config = dict(
    n_layer=16,
    d_model=256,
    norm_place='pre',
    norm_eps=1e-06,
    attn_scale=0.125,
    parallel_block=True,
    init_std_qkv=0.0312,
)
Each number is 50 + 10 x the weight over its row's rms, rounded and kept within 0 to 99. Layers, rows and columns count from 0. The size before them is the row's rms in percent of the matrix's.

# layer 5 MLP up, 1536x256, rms 0.234, rows 1423-1448, columns 128-255
098:42 55 59 59 49 52 47 70 41 46 46 56 48 43 51 37 52 45 51 56 42 43 29 50 44 45 54 61 47 45 61 32 53 47 72 70 57 61 62 62 56 34 38 43 55 37 45 67 50 47 43 50 55 53 31 57 59 32 56 57 52 45 51 44 67 44 56 68 61 37 62 31 55 35 53 43 45 51 45 45 56 56 34 70 42 47 45 13 38 38 54 47 38 47 37 54 55 56 40 62 60 49 58 52 49 41 48 69 45 56 56 51 50 40 47 55 53 57 42 52 69 57 58 54 54 51 44 59
100:67 51 46 32 42 49 33 50 44 36 48 38 75 43 47 56 56 67 34 44 45 42 56 38 57 57 47 42 49 52 41 53 47 37 64 66 42 66 27 52 51 61 43 46 49 69 48 50 58 41 63 52 45 49 54 54 44 56 48 54 62 56 43 52 46 46 51 50 40 46 69 65 58 66 49 46 21 54 59 37 68 57 50 43 55 43 51 56 39 42 67 43 54 58 55 62 50 58 57 48 25 44 73 46 61 39 51 70 37 57 54 25 46 50 47 38 61 37 50 47 49 54 52 52 57 50 56 57
098:51 48 45 48 27 36 62 54 50 64 42 50 42 57 57 44 54 17 45 65 51 54 54 33 42 63 61 33 53 47 48 54 56 42 48 62 48 43 41 48 43 65 54 60 49 51 59 50 48 63 65 48 54 41 54 63 38 47 53 48 61 40 38 50 84 54 66 44 48 41 61 47 54 52 41 62 60 59 58 50 59 53 48 46 44 79 59 47 50 56 45 52 50 49 33 59 40 70 45 47 68 54 59 47 42 46 56 62 55 57 61 53 71 41 44 42 60 52 47 39 43 46 29 43 40 38 70 38
098:33 44 35 36 51 31 52 61 65 40 39 61 45 32 58 56 46 50 50 70 54 48 57 43 53 50 51 39 58 36 35 53 45 44 58 47 56 43 49 49 44 56 45 47 62 54 47 51 59 52 62 69 47 47 49 42 25 58 54 67 65 51 33 57 45 71 75 42 46 59 59 60 63 46 43 46 60 62 58 42 38 32 60 41 53 56 57 68 49 51 44 47 57 53 55 52 52 45 62 57 57 46 35 32 63 55 68 48 55 52 55 55 58 26 45 60 56 39 27 63 38 39 41 59 53 53 45 41
106:47 50 67 41 44 44 45 60 39 54 47 50 58 51 51 52 36 55 49 37 26 53 37 30 37 37 48 57 37 66 65 45 52 52 61 72 64 55 37 47 57 53 38 66 43 48 44 59 58 41 33 49 59 46 51 53 40 42 34 51 61 63 45 46 47 57 66 27 55 45 64 54 54 67 49 55 53 57 63 46 25 38 57 40 65 49 59 60 53 46 52 42 58 47 56 43 48 44 58 31 50 57 33 55 64 47 60 52 48 58 46 48 42 47 51 35 31 54 56 47 44 37 63 16 54 49 42 61
091:77 54 56 41 53 43 66 54 31 69 45 74 39 61 62 57 66 45 52 55 50 54 49 52 45 30 43 52 60 40 55 43 42 48 39 48 59 42 54 60 39 51 49 29 40 52 37 49 44 27 52 56 56 53 55 50 45 64 36 62 48 55 54 38 36 53 52 43 43 57 44 50 38 61 50 39 61 67 52 57 36 66 53 50 65 43 59 57 50 31 47 52 49 39 44 60 29 51 66 42 51 44 48 57 33 36 48 59 48 61 58 54 45 37 29 55 56 41 60 44 32 52 49 46 49 49 41 45
109:47 47 45 39 42 59 51 61 51 33 50 43 58 51 54 59 37 55 58 47 39 19 55 40 63 64 31 47 59 49 46 44 49 38 46 54 52 47 49 33 46 26 42 40 39 57 33 38 30 64 35 62 59 50 44 58 56 50 43 43 53 50 59 47 51 52 54 34 34 08 49 61 55 35 60 47 48 55 56 54 58 27 49 33 40 55 39 34 52 54 31 59 65 53 49 47 48 51 62 54 60 33 38 49 51 44 34 37 44 25 38 45 50 56 48 51 62 35 56 43 52 52 53 57 53 55 44 39
095:64 61 45 39 55 38 53 54 55 53 51 43 33 51 35 49 55 72 54 44 74 55 33 29 62 35 51 33 54 49 62 37 37 71 47 49 55 36 56 47 37 46 39 52 54 56 60 56 57 55 61 38 59 55 50 50 53 46 46 33 69 46 51 62 50 60 53 28 41 56 51 55 40 45 54 53 66 48 51 49 60 47 40 42 53 54 26 55 55 48 32 45 59 47 46 54 78 62 53 54 38 57 53 61 57 64 47 58 42 57 44 54 67 53 78 55 53 36 19 53 52 39 60 44 59 58 58 58
099:43 71 44 62 50 67 48 37 51 39 60 57 47 59 58 51 44 47 62 42 51 56 65 60 25 63 41 47 40 44 40 57 54 53 56 44 54 42 39 53 47 39 55 51 62 39 39 67 49 36 42 46 44 54 53 33 38 66 47 56 34 43 67 48 65 50 37 63 54 56 51 58 44 60 43 46 46 66 73 51 58 51 48 50 41 45 50 42 45 38 61 37 29 75 47 30 66 71 44 54 51 46 45 33 44 51 67 61 31 44 42 62 55 41 45 60 51 50 39 49 44 50 51 44 58 45 66 40
107:57 58 69 63 44 52 60 33 56 56 60 46 60 61 38 53 65 58 55 35 22 54 54 44 41 39 32 44 48 43 61 60 71 49 51 54 64 61 53 53 63 60 42 59 51 55 31 51 56 61 44 50 59 58 47 57 49 32 49 50 50 42 33 51 49 32 76 45 48 49 62 45 42 65 44 50 34 47 67 54 53 36 53 59 31 37 52 47 41 49 44 42 44 27 44 43 54 53 55 44 53 40 48 56 68 55 62 47 36 28 46 72 54 45 41 61 44 55 57 45 55 51 64 59 49 55 49 45
097:49 48 61 34 68 27 58 53 59 47 66 34 60 47 52 53 38 57 62 58 42 42 49 34 64 40 59 60 46 48 56 62 50 55 63 45 47 54 49 45 49 66 35 65 54 44 44 46 63 38 32 51 67 45 51 47 51 45 59 52 57 34 60 48 35 35 45 43 40 29 67 60 43 33 50 51 47 56 45 65 53 58 57 58 47 44 40 60 30 65 31 59 64 37 34 50 43 38 47 54 56 61 60 58 47 41 51 59 47 46 51 47 60 62 50 47 37 39 48 51 47 44 58 52 46 63 53 53
095:52 41 40 58 37 56 41 53 45 42 66 38 61 32 57 53 39 40 55 56 59 49 55 60 38 36 62 60 49 58 55 31 49 56 39 47 50 46 30 73 67 47 49 48 66 50 32 66 43 44 52 45 45 44 47 48 49 20 44 45 47 47 50 58 51 48 47 41 51 48 59 48 45 52 37 57 47 53 60 38 45 39 55 35 45 20 57 60 55 48 32 44 54 47 44 73 53 44 54 61 56 50 47 42 42 61 66 47 57 43 59 44 48 44 46 54 57 44 57 44 35 64 44 55 63 71 54 48
093:50 58 24 57 53 53 49 46 63 52 39 79 41 60 61 53 38 48 63 55 27 51 41 58 38 36 38 58 46 40 44 52 40 52 40 51 44 54 50 63 46 44 49 54 50 48 33 46 48 40 48 37 62 81 54 61 54 46 45 55 55 42 44 33 56 47 53 71 41 53 52 63 42 52 37 59 58 58 55 47 53 45 54 47 56 66 46 37 57 71 55 52 55 58 45 34 53 49 51 51 57 46 38 62 36 59 53 67 51 65 54 57 51 40 41 62 43 60 56 39 64 42 41 48 42 61 42 54
108:72 48 49 49 38 41 38 49 61 47 54 50 38 39 56 47 54 45 45 33 49 68 61 40 39 32 49 47 53 59 51 67 62 59 44 48 52 32 75 51 69 76 51 48 42 56 36 52 57 43 40 41 50 59 47 49 40 52 48 39 62 59 52 62 70 53 46 42 58 48 42 53 29 68 41 59 49 43 53 63 34 50 52 39 67 40 43 47 42 53 61 42 58 59 53 44 42 54 44 43 56 49 44 40 31 47 56 36 35 49 49 27 35 52 36 47 58 36 31 52 59 39 41 50 69 60 57 52
104:47 52 49 58 64 41 45 56 58 45 60 57 49 53 41 43 31 50 36 57 58 59 56 64 41 48 41 44 51 29 47 47 55 49 37 46 38 63 44 64 68 58 35 65 54 66 46 45 58 72 42 52 46 69 49 64 54 30 52 40 41 47 55 40 67 40 63 58 64 57 57 57 51 60 62 30 79 40 38 59 31 54 50 46 62 63 46 38 31 39 41 27 60 40 49 49 48 63 49 45 48 57 59 60 49 41 49 47 49 51 46 49 54 41 53 57 53 56 39 62 37 56 51 61 65 57 36 48
096:42 54 41 45 60 47 33 36 47 36 50 44 42 38 43 62 53 51 52 49 49 41 45 48 59 46 45 59 60 46 50 35 35 55 63 49 58 51 38 22 52 39 65 58 42 62 50 49 40 65 43 44 39 43 55 49 59 40 44 44 42 65 43 41 45 41 34 36 47 49 46 39 49 44 41 56 60 59 67 74 70 49 56 25 63 48 52 54 31 43 32 50 66 66 35 42 60 49 63 52 47 48 51 50 65 61 62 59 32 34 55 54 51 55 35 56 52 45 43 58 38 38 48 51 36 39 38 47
101:35 58 40 51 45 57 32 40 41 69 58 49 61 56 60 44 52 25 60 59 44 50 35 38 66 26 53 75 41 59 55 62 55 37 34 47 51 57 60 39 68 67 61 59 47 64 55 50 33 41 55 33 44 23 52 43 57 33 30 52 47 47 40 54 55 69 46 61 53 43 62 48 51 45 53 51 58 40 40 49 60 55 35 47 49 68 69 49 43 48 64 39 54 43 48 43 29 44 56 61 58 53 40 62 49 52 46 45 53 53 48 50 52 70 44 54 54 46 48 51 58 64 51 51 63 53 41 41
086:57 52 38 59 63 37 58 55 50 53 47 75 46 55 63 54 49 45 62 43 43 64 29 49 59 45 50 44 50 45 47 56 54 49 44 66 54 31 58 47 61 53 48 46 76 70 42 56 59 60 44 24 58 56 46 44 42 43 52 53 42 21 37 47 76 63 37 42 54 55 62 16 46 65 58 52 46 67 62 44 53 54 63 56 53 51 41 60 38 53 42 46 50 48 46 54 68 66 52 43 35 59 41 73 65 51 64 65 62 53 40 35 48 49 47 33 40 50 47 61 67 58 65 57 63 40 42 36
113:54 59 55 55 52 53 38 41 52 54 36 46 36 48 63 57 46 35 44 59 41 56 59 64 67 64 36 50 63 31 56 60 40 50 30 51 42 31 48 55 58 54 44 51 40 44 52 40 39 57 56 49 55 39 29 45 44 42 45 69 42 59 57 64 48 39 48 49 54 49 56 82 52 42 62 47 50 51 49 52 36 47 44 41 54 42 71 42 62 56 35 70 56 74 65 43 54 52 56 54 42 57 57 52 52 57 69 57 59 58 64 56 52 46 52 48 64 52 38 66 56 52 65 45 65 48 59 59
100:44 38 58 65 51 40 43 63 54 52 56 31 44 24 62 55 50 45 38 35 50 52 42 53 40 36 62 57 42 46 47 36 42 35 51 53 47 58 41 43 60 41 35 56 41 58 50 65 48 33 54 68 23 66 58 50 58 33 66 53 60 59 62 52 59 48 41 57 34 52 49 54 52 48 50 62 39 47 35 50 56 56 65 43 37 58 51 63 43 54 56 48 48 58 61 60 48 53 55 53 58 45 41 34 53 56 62 52 59 64 62 52 42 52 48 44 48 52 46 41 57 46 62 36 46 68 60 49
107:65 47 54 45 59 49 54 48 51 52 64 58 33 48 49 51 45 59 68 41 48 50 50 49 42 56 69 53 77 61 49 48 56 41 49 55 62 48 45 54 43 52 31 47 54 60 56 63 52 46 39 44 64 44 58 57 48 40 63 27 64 44 46 72 46 52 58 58 43 55 67 49 38 55 68 67 47 49 46 56 61 58 57 51 52 55 53 57 48 42 36 60 61 61 48 35 36 49 40 69 42 48 46 45 56 44 47 50 51 62 48 70 49 41 41 55 47 32 45 55 45 50 51 49 57 41 46 57
100:53 64 37 58 47 39 48 48 43 58 28 45 45 54 54 50 60 40 52 45 50 48 46 41 51 42 42 68 65 38 48 46 61 51 46 50 54 52 66 48 45 32 60 55 49 52 73 35 25 42 48 38 64 52 37 58 54 43 39 35 75 46 50 60 56 49 44 53 59 50 40 43 48 56 44 63 49 43 66 48 50 45 62 43 55 41 46 54 46 51 73 49 31 36 52 52 66 51 64 55 37 54 48 58 63 59 55 53 34 47 67 64 38 50 42 34 57 30 32 65 46 64 42 41 39 47 32 33
098:48 52 57 51 42 43 47 47 53 58 58 49 56 43 59 44 69 48 62 42 55 62 54 57 49 35 57 53 47 46 53 50 47 48 32 46 46 39 44 52 51 48 37 51 53 51 52 47 48 46 37 55 50 52 47 54 47 51 54 43 50 46 59 61 31 48 47 54 62 54 43 54 56 47 66 49 57 58 55 63 43 46 50 50 60 48 53 43 37 55 34 56 37 53 46 50 41 46 46 44 49 57 22 52 57 50 45 58 49 52 56 24 37 68 38 53 43 53 27 45 44 58 43 22 50 51 53 49
103:42 38 52 50 55 58 27 56 55 60 46 60 56 25 41 58 51 43 35 54 44 72 57 58 60 70 48 54 57 53 57 55 47 69 61 43 40 40 46 51 45 55 68 38 55 44 44 41 63 61 47 63 56 38 50 46 51 42 50 50 52 44 44 39 34 61 48 63 48 39 50 40 70 61 44 58 63 58 41 60 54 38 60 33 36 57 44 41 55 58 56 43 36 67 41 38 46 39 52 49 53 35 57 45 68 51 59 48 49 42 42 47 27 45 60 61 50 52 60 36 45 40 39 62 52 45 55 52
094:42 51 38 63 66 44 41 44 69 61 38 40 55 48 40 54 58 33 48 42 64 58 50 42 59 42 61 56 51 55 45 35 13 46 64 31 43 56 39 60 62 60 44 42 63 54 52 62 64 46 58 56 66 57 50 38 57 59 67 65 45 41 31 33 49 59 54 59 31 48 44 43 42 48 60 48 61 30 55 60 65 64 39 45 47 46 54 51 42 55 53 50 38 41 41 55 53 55 50 45 49 35 59 54 41 42 48 34 35 51 42 46 43 46 43 55 50 52 67 58 57 62 51 54 59 61 55 43
085:47 35 32 59 37 43 45 42 32 45 44 37 56 14 46 64 45 52 63 38 36 37 36 37 20 62 49 43 47 63 57 45 61 69 66 60 61 50 48 61 48 35 51 52 62 46 33 40 47 35 46 23 56 58 33 43 53 47 46 43 53 54 61 39 63 46 54 50 63 55 51 47 57 80 53 63 37 50 44 36 43 53 54 64 43 48 58 53 39 52 36 45 68 52 49 43 54 65 38 64 55 59 37 48 20 48 62 47 56 60 45 60 54 70 65 33 48 48 46 51 49 47 50 53 41 58 54 51